Part of a small language model's weights: RMSNorm before each block, a variant of Adam for these matrices.
Each number is 128 + 32 x the weight over its row's rms, rounded and kept within 0 to 255. Layers, rows and columns count from 0. Numbers have three digits each. The size before them is the row's rms in percent of the matrix's.

# layer 4 attention query, 896x896, rms 0.0209, rows 484-727, columns 224-279
089:173070174083126110143154108094155110114119152129155107122140094114128132163138117117105143143108136143123181132100147147082148129187165192136098086135122134171091175099
085:201100114183127111176130105168132116117169157068075088141092093113145142146112085155107173101187134089115155127149150102130152109110105146101119171106066140078147054063
094:122112137108127118135125025153060098137085135081125081067091099152173124117153107064139125158098140123069124146149097181093149156128106126166129075154129095136171167185
091:075092116139110124109162105076101122112181121113137145118100097155108141108126106156105141139108154050086211148143089237133116091144092094143140067088138121173106171104
092:084150100108155162131113136160141168142150160089128201190130105173114159125134079117152152129184210142119145142139144059110122144189137139088132169113174095085194165155
094:104083123092058075125133094060085106124125147090136155126102143155166096095169145140147153127045116132137147146188095169170138138071130105165142095192152134165098152187
087:149091159141116152109146145187147159124087104104119112164166135086093136119168119066165109125232177153101112116152169087108147089145122119155128167090090127067177088177
098:151099157127121137143156130163165105135110120137169081105116162136166130131093165112085097168194165088111153080134137083120126169156111141085078176087105097102071146138
096:130084130100033172115066146220149151087167146099114104136198123081110110089140107093139149134132188050130131157145146107126135145147090066114072088113120149184144115122
093:130139122124165075166150108084115126100111099145140149144115134125123154114128138161078094153119106099141113156172100172160107166096142145127175083194139077110111146145
093:161097106189082160128164137124158129160094139138089114086159145103104137172180099119093132156139142120133129121188145118144130173173101131140119106140118177111154086133
109:164111163079112160105092133118107147123068151122096133176133157123142124152119206116100160125083067158111137146132095186082105123063147137144163110104166141139111180106
102:082159124098076126151135139188170123131131097137189083118179049132066102148095077146098128177141140080153134106165134134219150176151142105095121128097123149148104166089
110:122119131118222150151105177142135077098164174085146126095153117089119117144072175166146114093115092126142045103019134159099142164109170101151096168122155105095151132137
106:129144089150177162136095069094114105135135134155184129117092104131138169101132164093167154109069173172163111096092128103107147062145107142139118144150117152124128060123
108:078131082139169073098171110149088140139076131183116165082126114122086141127137112105152144161124095157141139072056143041126079093122142189133191150155106055123134128117
110:133120146098112112118134128166140166158130116153133150087092121139138092124116116113087153120188125096114115130141163090140143175120142123086106192092142192079099125157
101:147149079111111142124142161141118156163151121170064088130108165142082188114159172137077104105170079124132146114141127075112108121085136202171148087109122141094158165098
103:110177108115101078046069126107109146133092125164130152118096129114141130153155114110154136119161123083114124104132098135048160131106150155134101192095106135097159100166
100:094126148136096088124121138065142143119067111081133117122119114112087211141143140098090144095123106165126139068091100102097124152092156134191115133103143130153076118085
103:078090088084174102145136126110140100103150097134201132109154024133144106135125081162165129082149195163110064163109152155161126169150177121130142142125149124168104122171
104:120141116113140171123036130090132183100121129122100102128172089096087122128107174114149105120113108169125097142119113119112135109140098154152117159153152161148137115188
106:120171130127076104170225159171195135108164197162082077111179156117124137169163156146099169098096099139136118131140124113089149173082147146113108089122127195098132159112
104:150150166205106149157157130202178134180140131205119177076164074118127104123149082095085133120135144112099095124200169095129118110136103157142153121164144129115112122094
110:118115141111169150131119114115070121155115084168153147201163133151111134114111144128186097168160110132061133119124094086064033103132117142148144123172067094065174116169
102:048099144098061096097092103110093171156126081128074151154079143130097133161149075090159170185070083075103186134127134145118139109098160154140122130089107124152103094170
109:161158174142101140136158098170127100132123127144147125138123100132143094139135118103122155119185117068131087091203153078137176162163103138070105152106121150095135165151
106:175055159142079124158160126124142102145131130095183165126195085115093136121138082145178123120179187135142110147145124111157112115153084126096119135109133150094115073104
107:119172144099145134124153092119137166110142161068146109100104114141117116126134102151113148132140146084123130144134089098146095091153173164126113152120127076141161098132
091:041128125089071096063152132154153111123120094090111135143133146125126190115092128111161184098082087150163089118098081101113068127191143126115107142147129137097118042120
089:094067135178141136133135141181141108124078091099126155125104101110171159132139096123125138143075152191133137089113126165197106172207181130125127177128152214106109090132
090:137094135153096117137145139128083055144093146148090163137099088116143153165148141077122133126111128099194122123133090156132131134114135153107148091082172194107107153134
091:137186112106133123145165156122069126143092133136102216152114089121109104155124156143105156189160155129141148140170173168130154123072102136119150139126152149112062151144
098:089129145169128104125126101140150104111111129142140098133130127114148177135127095131171103112081140109133105129099125154126074149136141177139134156114124106138181061068
088:159094089128115142071109105103138197160114060116151112151163155140066089101130132149107090108178090082078136141157103175130146121153080155131119126132095121148157124142
100:077106168135085165085071073106186111127100139138155123114113130088144137069167077069154141105104123161158126113082090120143107127147156115143144143132118131108156076145
099:156096136116109095115132141190142113114132143079119154108118144150115126165080155096150134139108173130109171079133130076141183094112170143118146167149078112132039159146
099:112107101073094120149158175131125178170063092101129124105160090079090112126128100159192168207148173147086114126145140106148131079199111149112129126100107159098123123179
099:107115143104115144111116097120084133129173055109152161167177110150097176118163140039123158108167167142149153128148131109061160093114091121081169156165122071161075138149
102:075110153134107101145164094113120141106102086083087139106083108151170133209154136089105141114081129084070158139121176120125137130108146127126114128160151130137058173131
103:139096136160097153136144169145117103085176087062098157101099161130141163167094123155120155117162157115133198082115176086095177110099173132146155175135165160122067221173
100:103205139134076103073145195106119166167121132101108100092150161155160127121124106117145164141133100178111091168172124170142129125109125159122135120130073172092105124100
094:094114141108111091160106114135122129141175165213115090118204185139155136123088120157125110116111118157152139167061127076149131148094163065154111100174146103159145116113
088:111144080113150119090157133111136149127090090151120095149111078159151131111099165156118153175128090093075145148164163106157060098099146152191173055113163103158116137119
103:120161047089152097144133197217145115186026110175141140163179159052065116164125087197148091175113146139145081123141127135101154144120179123138150128098152081070086138119
100:137173208125049121152138069094116128124110132103159168152147159072080126125147115060131142120145110038134174146124108102123082077114149145153185148106135150125137130140
104:152148179158119142145143189172188072115123145143059117116097155126123135140056122158096139119100123085144175126116114046166160120105190029141147178070166172097154125136
106:130153111147188164141207179115185083146134141118147086166106122169130096140086191157108181129125048104082143157169157142150122161140140113146122150162145097162161107142
104:133162181084118174113185124111130139139085108132131158097112141091130001146171131107137121138138129165119090167066144149125085139111145173104160108196126118068114098070
097:112152104099145156149127144126141153181054101151064126125115201127105063099107135165093113110061066084087175154115146152154105054118189085145165076120143145164130117167
098:161175141100191124149168183139141120161159151125166134144111070166162100153116120101131133136152139101147132138151145183083153196187164152119176142178062184123167094101
096:117101104057163115133139139169099050136124100166168101128151119103145145126065144136139095094099144166159130108056144127137128174120122176161112151130094133117087142116
106:157173104142120120107129187123150124145113118141119096096124122150118131109115084173077132171080158174101144154157105102129111120123147084123110117065148081135140077075
101:119135164075129132137157180149136154125110137133136070108126118133072083107126120198143118138072146137151111135169091132158132125177156126096189150134093175065098141095
103:085109069116093087133175175186094138127114125145138130117183139134111102157083114143148111147116149172117153150085133154085128164144187166180111138084140113102121151087
105:145091135137096097176187154127114090108099185100125147152113147115181132122133160174116076094145099165125163069141093114112062123130080153165118161095097111125079114149
102:125111169141063111129113157125104148119152106111143116096113166165142132130062107113149088153121138144131129142145066094102159114087054129129171136071112142088134167143
098:134149173123174178118131176147130062143132142065110084102107097113104142109095051139147118131078138069118081140128105079154112164113126125157091164075062118102191148101
098:108122115101120083111095127133067166125179142139151121125106162113155075061086147082173110139159114212124152165024157195085187125142107132133089144201163152112144141105
093:107129181130187115173128184183185061107096183149142111149119139148171086085133128125141040091116126154188122133109170144149104175119129113127122154093090160104171134068
087:094080152107133126137150082119190149173146092146150087135135089111080113157098103137171101142137131128095134133133141175102153162086146136125123121161111180183077121138
098:149176117107172100123132114118107157081169161056136100098071087086154113113130144128095148124148112106166099155132103069134112153093139130119082139114112082149188148113
102:112140159178131138068102127154174177139178100067138080107128123114127119089095120118108133157061134121147101095102081058147102103185082137166099158161102111118172112149
094:085127108116117101117134117129184138118146142101117119134133115164105162133086133165129124090123140180140155155102068130143080138167170141119101120135086091155145120102
100:141155144147132154052113088066150132188115123167129104134161122084106142108169103134119180088096153128121062140079092118147087111163135165115142078148133056109187106096
091:148040089147151087083119116199139154118097097139167099067072135096125132110104131165118078162157114148114166117154102116109159131153144163175115095173133131175157127142
101:176123147116139099109128125153115119157115120142101127127122111151109071136105135099108113151176147096083140086118136084152199066079130097172162124137075131123152121173
089:106104162099155103169129111155137130095144135089145126153096182146162092139094139109162089121186154133128194091120162140137170136151133121145131155188100120129107204147
090:098113081058182149156171107157108102142143182119138203116159146134192142155141179137107190141130075181161144112056154145119134158169109109120136153155114146181132119065
097:129058112124107085138139133092119106155139134104168158144160111134152153153072198105142128097137178129125121073145176154123140109136111133090100137111108118102046143150
103:139120121111162132128094186212083164057177142160129125125131150162200163166118093123114079183146131140191123091134125087098183164095101067151099134161148102148083200158
091:143166072122135149138128158130107129135155076174084158098143194137108116201116223151112112158185117104119087190156152143167153134131182155141159058133141100124101148140
094:109112153069158110193076137137070170108200177181099132117177182166157133138140158141137104181141088137163155137112184093098188112071150075124165133187176150103097161171
099:163121076142090133119155137135125152101089121095145177159122110179104178176154162085134114081169156151107156156173149181129129147124104184146099082163109122120164095153
125:126168106157112105112093128087115147146097153174155129166133152125122150086099129131071146109119058118167107150147104103184054156112101154128137098119157138121126166099
101:167113171098205137131097120061073133148143212092167134131123084117175081136110148153077098041187110148167075164122213129102104139078135160062162168122118130169161112082
100:159083168135149083106121115101136107145115159125149123087147112129142137168154111161141112142143135097096165092073194150164087079130146092161153110127175088130092137158
104:138146144138114121124167135102139091085110170148125091147119104121097149089117085045131151116066118113141084121104125144132154156151191136174104110084127136157128132059
106:121049152110144125149101126169101150086140148135163117115159125144172121129128189148126086129128126094140156148106114127129095101135112092139129180161115166067169148062
107:153126159114129102106080074093132154124113138123092113186141145135136112156088123114077086121169075075107145158128137085131202125129150132125079115158148147122117128175
102:153137036176141154103136145148181186080151080148115148157160133162126224094157183108122197208146148157108118079147112199087127139119125144116114107132090131168165144190
103:060119134099133139183147166147139094072200162101146095188084150135145162147107171135129097082161144164150138101126153161118152131130146182132089148086099085110123126132
103:170091135113174111176123130125163126163197166124178169128140118142217122122117125156109180115224133145145171116165190109088120140173142146124125122182080120137132153102
107:141141102105115112120128089143144034153106118179163156130115104106138140101156072172194162113133080107072094123163145110156166113157150149095151161078132176164113146160
103:185130161146183128085134159074139152145097153120101117177122109107124085104105071122141143109196109193128144122154061164122127185132184110149087115106080154089131103133
106:085137127123150152124106067160107090157152121192071129133128152141128166112151123170094153137112143118192157156139115118157185143164162059118134121151149100160112114158
099:046165152155164080136136171098111162089168117105130178117137132123156184189101160081102072134125151149167139158090180127154202131161120140157105122127112086121140103167
110:142158148116163193129144176148070077150134127123079157035116203135111125183138094165131154173146160097086188021122132109147156109096100097131116126125122074133111149190
100:137157098047110155160107136228203091214155131172113174114170186168070095142102101143148187132133156205156149163101129075162210128126195120128156145188161139170116149153
105:152188139144079099106154133111189155163075133111115119145124121086130159141079124110126122146166190116090109112108103144177118127040138136086132126103162155042089120097
092:215153142176161143164168143081130198163063134141113118134125129134143153111128119188109201090137133030079183071213119063141083107080176118142158102078114146130189157133
100:163123104121081140165082104119183126185108115137128139175181094141105142112081162138161149129141155116097130120134113031160124135109188136078105131115158120121151100073
099:177128148106124148058145129181127125176110125191123123141150086157179043185126152166146115132175086148160107121115179107126157104113148111151102103134141148159183090048
090:148104066112080109093149104110084157140141119137130152185099110203156108098140123121124122097126022134095064098079104070027126099088164117087073157144176184069098136098
089:116117144209148153037138156148105137129141093083079176168062122112112167109054143122102109183144188106172133184107114125087140139064083083122042117108172141098116152111
093:116092108073146088153106140162159066082085100128138154150140155133164197086144129136084171135096062137091110097122153224096107158153062187114153114067186148135077200095
088:168093115148141147077150048106084082135124128109077088187125128098142145113096101077170133181159172148141123130112152096102135167089195117099105109079171109054121154243
099:151143138130142110140083118107155066149085114149094160129127159170192201172138106091118165127107189115086074153126126154135113128092127086142140111128128111131101149069
086:139118138117073134097149116179151146126084134094092074141136085122154143182104129139074155153165138104104162121119108088092141133109127136140110116091127166139070125100
090:091152157150128128139104167105160096134127202100130092084174135105183146142173181113175139159156179159082098109108155191151141210119116166164123075020097124129157126109
100:187125176117156140138067125112153137122170123112148134143093104104119119118101080062093093101180158179130113150091153187113156144165127124113069103092141125121162160123
106:101079122169128089136125138163169118071157124129105163095201142093136192138173117127150123117069152128166138064122173100135144139091066157143131126176116137105111106117
097:045099102169113129166116172168100162128127084108141140121107189058089138132102098079139116097116127095133126104055093094071123108146146123115124148183141124078140064149
097:030117141145184109120143190148103128110137149129062105133179187113112122135094140149164082137076156084110146127123132168142129129110186101081142149188123145152100143133
101:128158081187126164081110112123134119123148101167150137072158119115132111102167131078109093113133184172117146139076132113089102202112107122108113185166169113132147124099
101:161096084158160108099103145137150130133110113129110169114127140083113139162152151128137073156147162113115118082107166079084124107123139111078078098094170146150132093132
096:076083095167133116108134192132151149123160075148162122120113177110151112155117185106106065138162163168183159135113163095095065138132134105094125055094148106180111153105
093:146169071141143118092102138146153148101112124092139142074121124071089111195114100124138146068067083188104099117114180101095183084171142122194130086117143196135106115080
108:115104121209165120097167136085124180103096162098112174086171180153116096122166149082090121127071113100220152148140165143127138108135081100101151121066129142127168090077
101:113142065093168142126145164146100152128087070108148203119165131128107174111120109115119112124107109146061091160085173171071184095117181190101146131104094154150160152118
106:135137097155162154148080058119167099137126086123125132119162099127118121141060208128068137077148131146139108163101162129119174093122161121092118068155244114149118110115
097:109115200142111155143121115142137101124128100083071198107139115111067159148149090151129147099073128162154168135136160111206092125110077126192172084062145144134158145119
107:111114159148158112124129141117117125131111133149133150080126133101167127104115158075162129162126134082096161121140131167153109143152150090086131169217167191169165176132
106:126123136173162105098114131146106141156106138187116093176129112139149115127126122134157105111107190191144127124118109137136076062101092091108185098188111101117136113096
108:072135177093149174115090129152166145109125106122105126143152098143134091176102096119129118119160152138170103176145149123145184098102159096167128177115154167160073180122
102:112076133144128169100106155100102139112128144150153159166115200166108103073159108148119114162086115137151138107128087126184114116076079145153152120093100113125184171091
110:146131095145141170097139072159100086149097127129134147158088150143111099083117120155139085127104159142119094141105120155123105157122080166105084193195179070097115141094
105:113098119167050094179122120200129117105153060140200158186138126086110123096122133093103103121118171086124130116144125141088151132078081192125131082134155077170156133167
105:179138109124183107157124071150150101103129086075192118115185106133171165104125149101112103117140103086073102128125115099079153153126166143107073076170159139142113082110
107:091056155149132124127101115104109159098108129138120097158039162148100093138158151167119135087154104105105106088155110108133123150124080139082120094070066141133125159164
102:069129105080127160117145119145081127140092109181093117115149146121123091098179081136120103093121188159118138119094120170183082147124124159105116137104138088106111141077
104:093190184138090120167154086181213103176097099159091095104115104148078145152172097135154172137124179096138140122176108218142184115145120121119113148096080122086132105083
106:125107164141168106103112150092158143055107147145174111116139123097220085121166106097185092125159107143129140110163138075150111114131118139140144093131119142131128121054
109:124158160102145127130155164133148142161118077142139105088144150032104077105083148105152158135114063101145105168107161078133189100135156125105128059080142125180136109116
099:119144140144114077134117161136168161103108119183124152092119163139078126110136154109114121121153164214125098068144155141133113082141147190115172060160119131127120082120
092:119129190057110111147098148088115105134090094138124100064089115128156115109114111110123167098171171129104119104170143213128123104137108182095132090171150124137145133114
087:171091097134111179110112114102069159099125106114139082094158092063061044140120188137135099126173132147105209089175177127129120104147127138208140082128108154093158104126
087:081112195109136121100139182120125162146081100191089092118123179109104139135106130114142164084119154117128193158144169138146162187203148152160109139139083078113097164115
094:102132145148143114128140136175086192143187120127109168096181148142163208139144126135156151127156048055108141082092183116106113093043127164116125102155064087110120097134
086:130171205154164120116083132118132156146136141068118163131188097130125087110093152150128104153187097107151135130076099096129109131080115071122124112082073112131120128189
097:130173147163158145116167124140097163088147126163122128085141125119094098140108158138117116097122117098151147152134105047062107113057162112084173140170100044116171122128
095:140136178126076157095076139178105157141081127099119142091081114149159106152143112215080160123110126076130185158147120147125152164097130089117155176089156157175136186068
093:072196131139088124111102165173158161154099116117154174098130170119114118164116161148101099172174109155126140054076161091105111121103153168125158139106171152103126037109
096:164109090120130143114147098154153127170077112098127136110138125118122092069118113085106072116155117180155125138160147100087064137138172141133110111135115095137160105109
091:055082051130102093131168154129126104148151161092119148132168169160177185136173183110113167115143104101108117143161085117171109112107164157123168091123113148140101124084
093:157182138078107135116077101146165072158153111123121168133126128180176134080146163107108180126093140161172128166181092116152116136144149113154093115073076100106114166135
096:062131128134129086149161115093084152129136151073047095143088142138115115123176120151149181121137103118135133103119085074095079089158091110120132112094158140084164077131
103:137130166053143152135126108192205131062175097078107129151161162165146115143152168104113151120162096063125120107118068132128154142140143121194126135158103157129075099232
102:183112161150185083159138088113151101129101120130109152169201102164126153174176098109131166049088084126125174162074133149170101146157140118118100104176164148121101087038
108:098146129130140138159164139124137154141150150105125129124108140129130114113118119107177125155099128092121142121138187094101179099143174096089106189108101137085189061125
106:109080124146097133188150149088147148149175084101084111095095138214151175132154146171070159148152123180157151083109109140174134098154170085182099098078092150117107095142
100:170128141155108133129090153133161145117230117134192137149132193127160122145058168078123116137115132126217156150163161109123149167070186116117110066137125125122129168127
107:133062123131130138068119129080110096108064173136106140101162078170105107097150167155138124138186139185129113145102088118135142083131137174130110199096108119057151149104
100:101113159172104115100161091103097150164117180152095127124157121118117148122113094159133157137086128094120104087211118146125121131133095058118145154175095104091147124191
095:147091132125103121150119158092145164140146100089099112143133124152074132094158153093119108139132150172181122134141086165118099119152134114162105073117090123087136122132
106:197118103125182131171153139178125148098130128130110094117193082078155177162063164090061149077127124210181109205080207133140158110179137154153148127155156173143124079088
102:172118105121159132143109088172151089092115143103160107095164123054161149110105119125129107062122143191124101142120169051104180138155172171112135150153150182173138111140
106:130076103151143113120170079109118163159171114089159088127112137100135150152116103105085103119092116175125107135116105159161067162163138185135151138133163109155112131131
103:133186075108128135127123084217160140123149102143118109139103180096099124148108113110135150142104149105160127169122133110108207154123165092123123124119155127202112110154
108:155119125173148145117142153145235154094135133109124136124124081123144144220079157197091137132127115134142115128156188081160124105115121109116099150130161181175127077140
103:168181067125108154107187120159138134110127094125187095168098100111159135154128149133151158150118137085097132134115127116066178102112100189156188122128138101126093160127
102:157070100161138130062127192155153154131117140139187151097143122089136130137107162110086124103128124120123076139189180136083135113075114218123197109117186145161121168134
111:137155162112111172120134102139164090165082097168157133108129055082089117095121090137173137164130135117105104124138170112169102166184077060125151143080123128125151106144
101:108137146127111141100128108103145163130081106094087140127134128144078130138133130151108123132121145164136159112150120103204146121176109100179135138140127121126145105129
108:182109045081142113151151161156120102090180096092170142103156089102183161132123183070138133135126128106141125143151128139056205175150168161147127094166126146137088170140
103:144107163159172114082184132140077110168149135079157094112125138088107112133086145164096144137103045104108118150149134127096109149115121123170167075122101109190154142184
079:123134164185167089145159137108188132126119070159078050118152072181146163096084125134129177112122147087063117126120134156200112139134124062136156077117135124214158108122
086:118133105138097139125102097146083092080173132108149149098110110147179100172136110145139134075136144160126173099112030149072124104108038111111112110148115122128165111115
082:180153178062165117167116162136094114151094145183153166150184114208169132175125123127129177139101202150138152172134132126129132154128128084100132112133160135086144082077
086:122106075192185151104125092133095129101127176072170131207031106153171109150082136130134030097152096100180079180165143137076155125136127162141130177140095193098171180139
088:179110075082166133106162133126208127161099122107137124154145153091109111161156114125107145189095162152145101150146135150080146126210154092126122090156111121091152105080
093:119136171166137116187195184111142155127107108122089129079092118128120118133104112103074143167103123065112143102143165078135148170151132098108151134167142140161112115141
099:142126150168114089125165130081123075158119138124124134106124164162106164131056079134115136153119131092095114136161126109099122114103142123121149131147159131121076108115
095:120136186165177064121178154133105124097131127177145127110154100154137162136088133088182111136146061101116183131123150097093090146069157089104174200167151159090128161171
088:129145164078144121134202158158129136091134113173072152109128087134109136069139074135128127208121160130115093074112155067110148057083100118121128134142119104116142127105
098:202067155217185109178161143085139130155188095161130157149128110097058120120092112114150140128085143102140140149134154095086090119093143137107134153193100164144128150142
091:168093127090171130114116124140123148134128111097082125105189063149101197093144092135085101107152147224152130090122147136093141116129074116130144164179166119157128097078
103:203097201140170133117175126143132146154125129197141134063104122115099107102176099095144167065104139147151149118160171071112099083096140108077173169161128106109148114078
095:127164136110097133105113076129140095101098167104180161142086113153155128113091079129156107103114083061142100168104041212222170107118120134118107140055119143141145157125
097:105106083060134072144155142041113123111160142091138100094162160158195140159119119154125191086101153131154091159091088157097103158138129224188078093195037105168060153135
100:160144085137151070129176177105113103164143098162117110136189059071179177098115080085099148122111131101107121117068148112145103200167117115112124170175167063131142148164
103:074136093138113073156137140177101131115147101185102127171161125158147103127039142099105123139106159167153134138107116107145106147178118117144073129156165113135122121156
115:145120110089117096131112077111120104129168098078176112119122077070134122134102186081175083122122130057088124129127113105093174160035099156073139080160094203161122142148
102:109128147144201153088138143148128185119164141150151150097157117134129131100088130151089173106123110120099103084119073086153128103060160143077120178173123115129137098081
090:120137142154126095097096122115113138112138165135145143128136198129112125103135086128117133152140198193136142139104181129125139165138128127158150101098087170152086157116
109:105112093112066130115114112120130071159143098137099137065145108098090114101130100080129130123085123093174088142178149188156211153115150116108072072152172145140110127059
103:078130124113079148093135142053127154132151131152064129134094153196146186146138160134121128126078196122168164105071138112137124078163125095136079179140113099154083120150
110:139179144190164130161110190140103115131157155115154143117159133147175131154096200115123148121088069107137143160120164143128135109143135133150145139156156131106161152133
106:111180133149100100108153123163157072127158132116159159167126149121099079100093099114135195187116147109155130164070103095090184141125153148101103087095124116104135132108
113:093115099079096145098078114147101101135134136091114140117098158048120135135077136204104135141132145143149085144085140104104205079131134156128124134118161176122114146137
106:167091104130135113136180157138134083115125141123108153071197137130180148151143067110106143177171124138118110139108146195135117179190157167181154173148095111082131105130
118:092123103141078081116139143083124099103122065095129117146173108116129168122133104121099170143159162105157115136089120088144130163138128115138145105149078101107109135157
103:115167153171114112108117138093149145144102157143143117137109178219125129165150188145111140139122121097123140131104087085125082111106109078137140090094104114085101139110
103:135112107127113117121160136167154172158127135143092142131190103113179123133109086113198173151171093140089135125163120146108065090196108128169162138128132055129117098158
110:170136109068164097095121078160130141148101105122091180133146082091180135117136106138113164161117143161131153120092076147094088090161129130153099122142202080133120163188
107:115111148124151126096126123131116118161122173147123100141162121120137098083117059162117157145143112155121108147150118130142130119113167087182165148149142112108109200112
107:130125171128109160122135141108118150103121204129125133113114142185167147165086145108133136087177101155183112098120154124167152188150098158072102180125110125142088108066
105:130158128141097093090165119142176047164128112111069162090079176123141147178181139163124128135127114085102164089070104085116144096115166047099096125015154100131156124180
092:093144177119141076098195140113147173144140144192155145102096166120156188155108099099129119123113096115073107038109176121143173128114182092164191137125133183163113125138
082:150137146107115108134115137133117177169073158170171140088189118099109074085129086159159084138160141189092134199146087081076102147090087128109129156118099136113113119122
092:112134156148099148151061067104097113106131133120112094147162138169132132038123123124200136087142124161141183186082081066129112115137145148140104119119110073105199105140
085:151104050142139179131080074088142117121104139149154099203052154097095144114150087121164126113130080171166108200126106178116112111178104096138125125133152081090155138133
090:155122174117068175152082153173124162113107114105120140158130147147139153113131138125170194091134117164174110182118089116138106093151134148142092177091131109145149082129
088:157129134051143174146119141102125097114102130117147176096092182202102051142096105181135094125073123119102165122155169134126085187122146117099119138223131180156111150082
087:133082075111086121109172094121130102080138125128099175132105146121081103110088171163060083183110092171134144121140184123140181180158116108179076100147198130097112106113
086:170102109155147081136161124104160102165162129163154137131096170119111161133151122149110180105157143081161130088160120108143075183180119098117148152142135138147132108084
091:127178112143204125129134157170121097080156161077166120099144143130158133141092177134096089088204086075121138105095124171067160142106121122114108127097143119148114168125
095:087151065137108142131135159112123100105165100099173137151125140150132136131153148137078181116033154115144102181118169209130114137157156123165104134145112109173106186120
098:107150151109104101128146193108069183097190073133080087067075119118120169116118106122127097189165136078084192088138128139088110118091104104094140151142121130115111096206
098:157127093110142151111124149206195111107140148102109124104125167144120121144152124156139141125080096108175081103127111176139151089101200170166102127156210134163106152113
099:133098149140149145130127092146085129123114147169155091101115039093091147130129071127139103129160153166110143117072187113113085098106141130120140166117133125122196148072
094:112153117127130143102090133096162152080114143151160174136115090133167096127146123179099149102057117180096077103094112118204123122156160216169170132111107084179156155100
101:131198207118104127137101154107118166131125128118122104193120195162117120135135140208131126111070098101105157143163067112142112108079148105172138115126115078064104112145
099:097131153130131154097121165152082151092108148179119147084126145106138087145138142128120128176127114123160169114126132120053107158077093101134120113138142079142121145115
100:165099157203072148122164102132127152145095152122100180063092121145113095141155092121165126113069123172097106095170150161121120137091111125137133047135106139086110137107
103:160151099179111133113072129133086135136165103130135122098114137131159105104092110107084136172188104145116144131116126099146194137119156125130120101129136124159086131099
113:133109106150106089193157097103109118118128140164087127134114089137168145166146138125156101088104163202178129140126175126134091138179095138138112121159149079133105120106
107:171096140108145184111150135144121113103145132107141150115116061133092103154122121109167098067087138106067152091130127166199106162112149156130101172071172120163145145103
105:109115107101083089120089148141105103206142110159156130069127103176145083155128153048119098074144122146146130098114119131120110174116144138102111170106174157113134146091
103:108155128151175106138147143119105117111074082142134139105139208112088140173115129129175124198131177191132106093127130103080138125181103138115151155119075118098099123139
111:099189109096114172118117174182152164139129104145160158113138124082121077133094111116067149079107127157174094118096187149134126117115172108099108135084199132113117136157
099:117085115080194189137149124150114119116146114050152162138128102103130203126110174156094078122088156131128172093137132151134112101076103139105124133098142111127107108148
102:126111187139067101171137160095124091114051097174167090140188123094112148134139106128163089148108131096114110108183144114160093131109073131166133124086161082087144119152
103:186114162150159141164151116104119113184132161143139080124180109108169117121109175147092120152099167126125143133093122085083087135100098149121166153143093052132158150158
106:141184154155143078158146167101144144122114163157158115149096158152139064139120149141159120133159120111078165096078073034093111135119116088127146115052070167135182126183
111:129119123126160144137177144132091094187149141084145128064124147130166145105148132083097102136154188109176156117121143165061123184085093137190124119138109122120121118153
114:133104176191187144119103180077063164100110166106139124124131146158147144120152170163030166114118128164171162089111137111197126120128139117155184169114110122102094163117
102:078129150124123076127131138111142171132150086148104118167175135147199166150065176138104161152140128125156125164113155120186121129133110074104115191141186162136082150150
111:162099050083119103126143123177149164075116119101122145115131111120134136153129112121175128160102111189079140063077131155158109088144170170163112116092107065139160079157
096:102120106116154117126141138150161160127143102072115109157190135124116111071043133106098149189150126119149121155118173152136140109139124082169138097146126120152178130192
100:138116135083100132126123111120123136118104175117146092206180152125169173122125149118121186087124176144179091156093092109139069118114115167140102132112109108101137100138
094:150044111156121115111059134114156103133135027163153062132099132109096106119127123128176150096178170113121151130105066130100115104049094166174128080075130062161143123105
090:151151133150143138135092143098143075144112111089148107048079144137118067147111111137166112103170144111106126133154087069042163101142150114156150145127144088135095113146
094:164162115146091162194177108086113090102124161119093140073116108121124064135151119065111069154175095116073153184180166111144121160087178080155141138201114139138083114117
087:163157149173074139148135143098133092164197145103124131093043179127125079160107139110135108184172078089066136104164154161110154145086158082152127160158106082122144139195
091:118094086151137105070082128143121117112085127183095169192164060120110128138220085133083118155067104139106114142158122107149096138119073180100125087104158146197123121125
097:133102128113096160079065113115153127107134102147124053073124132151073153140153151168124156134179147120134193143159055121149102174128087130141105123079167102094147096114
092:112158110127107140112120116119106117123120181164105159173130175172161229095150185143092195126036128080151109152189116133143092173137139183128059100117153118171118124103
093:116109134130138123040120102086106167161110043141139110100115106083172135143115103105151148131125165077096133182114089125048159139115108142124107110121149115138141098179
100:139126107096159114102184138105045150164087090182166199109125072083138135132127109109143110158134123110091139111185167086096118142098099123130189105133165133175154090076
106:135142112123141126118073114117129132118142173103197095131161122128128118150138225140223108064109146111169079172127128058124107083165158149159156109129059173152203120083
099:095078164129134123111112151127185167158126109093166126129148170126128060113095078126109118079151134144090131145077157157099111099151094130121104164091059118062177063118
099:136096171135119186139121129139124091142126074115108162090059046041143128129206106108195095112121192149128103121130147086146134099095088139087142134166160162123147131148
089:183134108088131087178134136102116115120206164136129120177108125158131213103081138120106136148154134103114130124124135065136152157135206097164165140177151127140106127112
092:132136126080121129125106172130171078135110195173104118181135142197128136167121142139105164198140069072153179178154160089122165086092186159154139136146118102106136160113
098:113190177146101139080075128139134150110148122201110097140123159125160074137092119150155166157106130095118177136143077127120092129141167109155154064144153122114145185146
103:113134116133106066193111100132107111157156106113221140163191161094100127156118124084124148153102164179201161109134136101187075160138129123108140147134142116177166128099
101:182079152070088120121184142140114079156062157166130115119182123094120131108146143101187127151064111103163122137165123154167090159131106147126140064081134150082136145141
108:083142105094139046119097162163131090106161031187134095081115148105166151057130092107159176160133082114134155141085117129133165175193175108157116099090147184166126109145
104:133113134178143149130115136161141101120154141094156120144117121110155138110120190120105112084202196115142140091087100117156181183117176168159139110112149116111134108139
106:151135150150096127115108186117080170157107151141136115170122139153162113167220146090081133137076084142145106130165128163136108176093140177106164086147146110134108161128
104:156182154110104147147120193147224097077097132140160109175171125130130121135096127058081155103190105079117104190159141189100131161107106179117135104140138116114119140099
092:120160065132122047115141167163058136172169102130144124158109112101144146133155135136130144119084140130084137139139111080174137109100155167163125092167146146155143158029
103:135174117095137103140162105149104140172066144143138108102178111080105178143191109155114152107119104086069125097143151164121158064117146133132207139106114117147146055124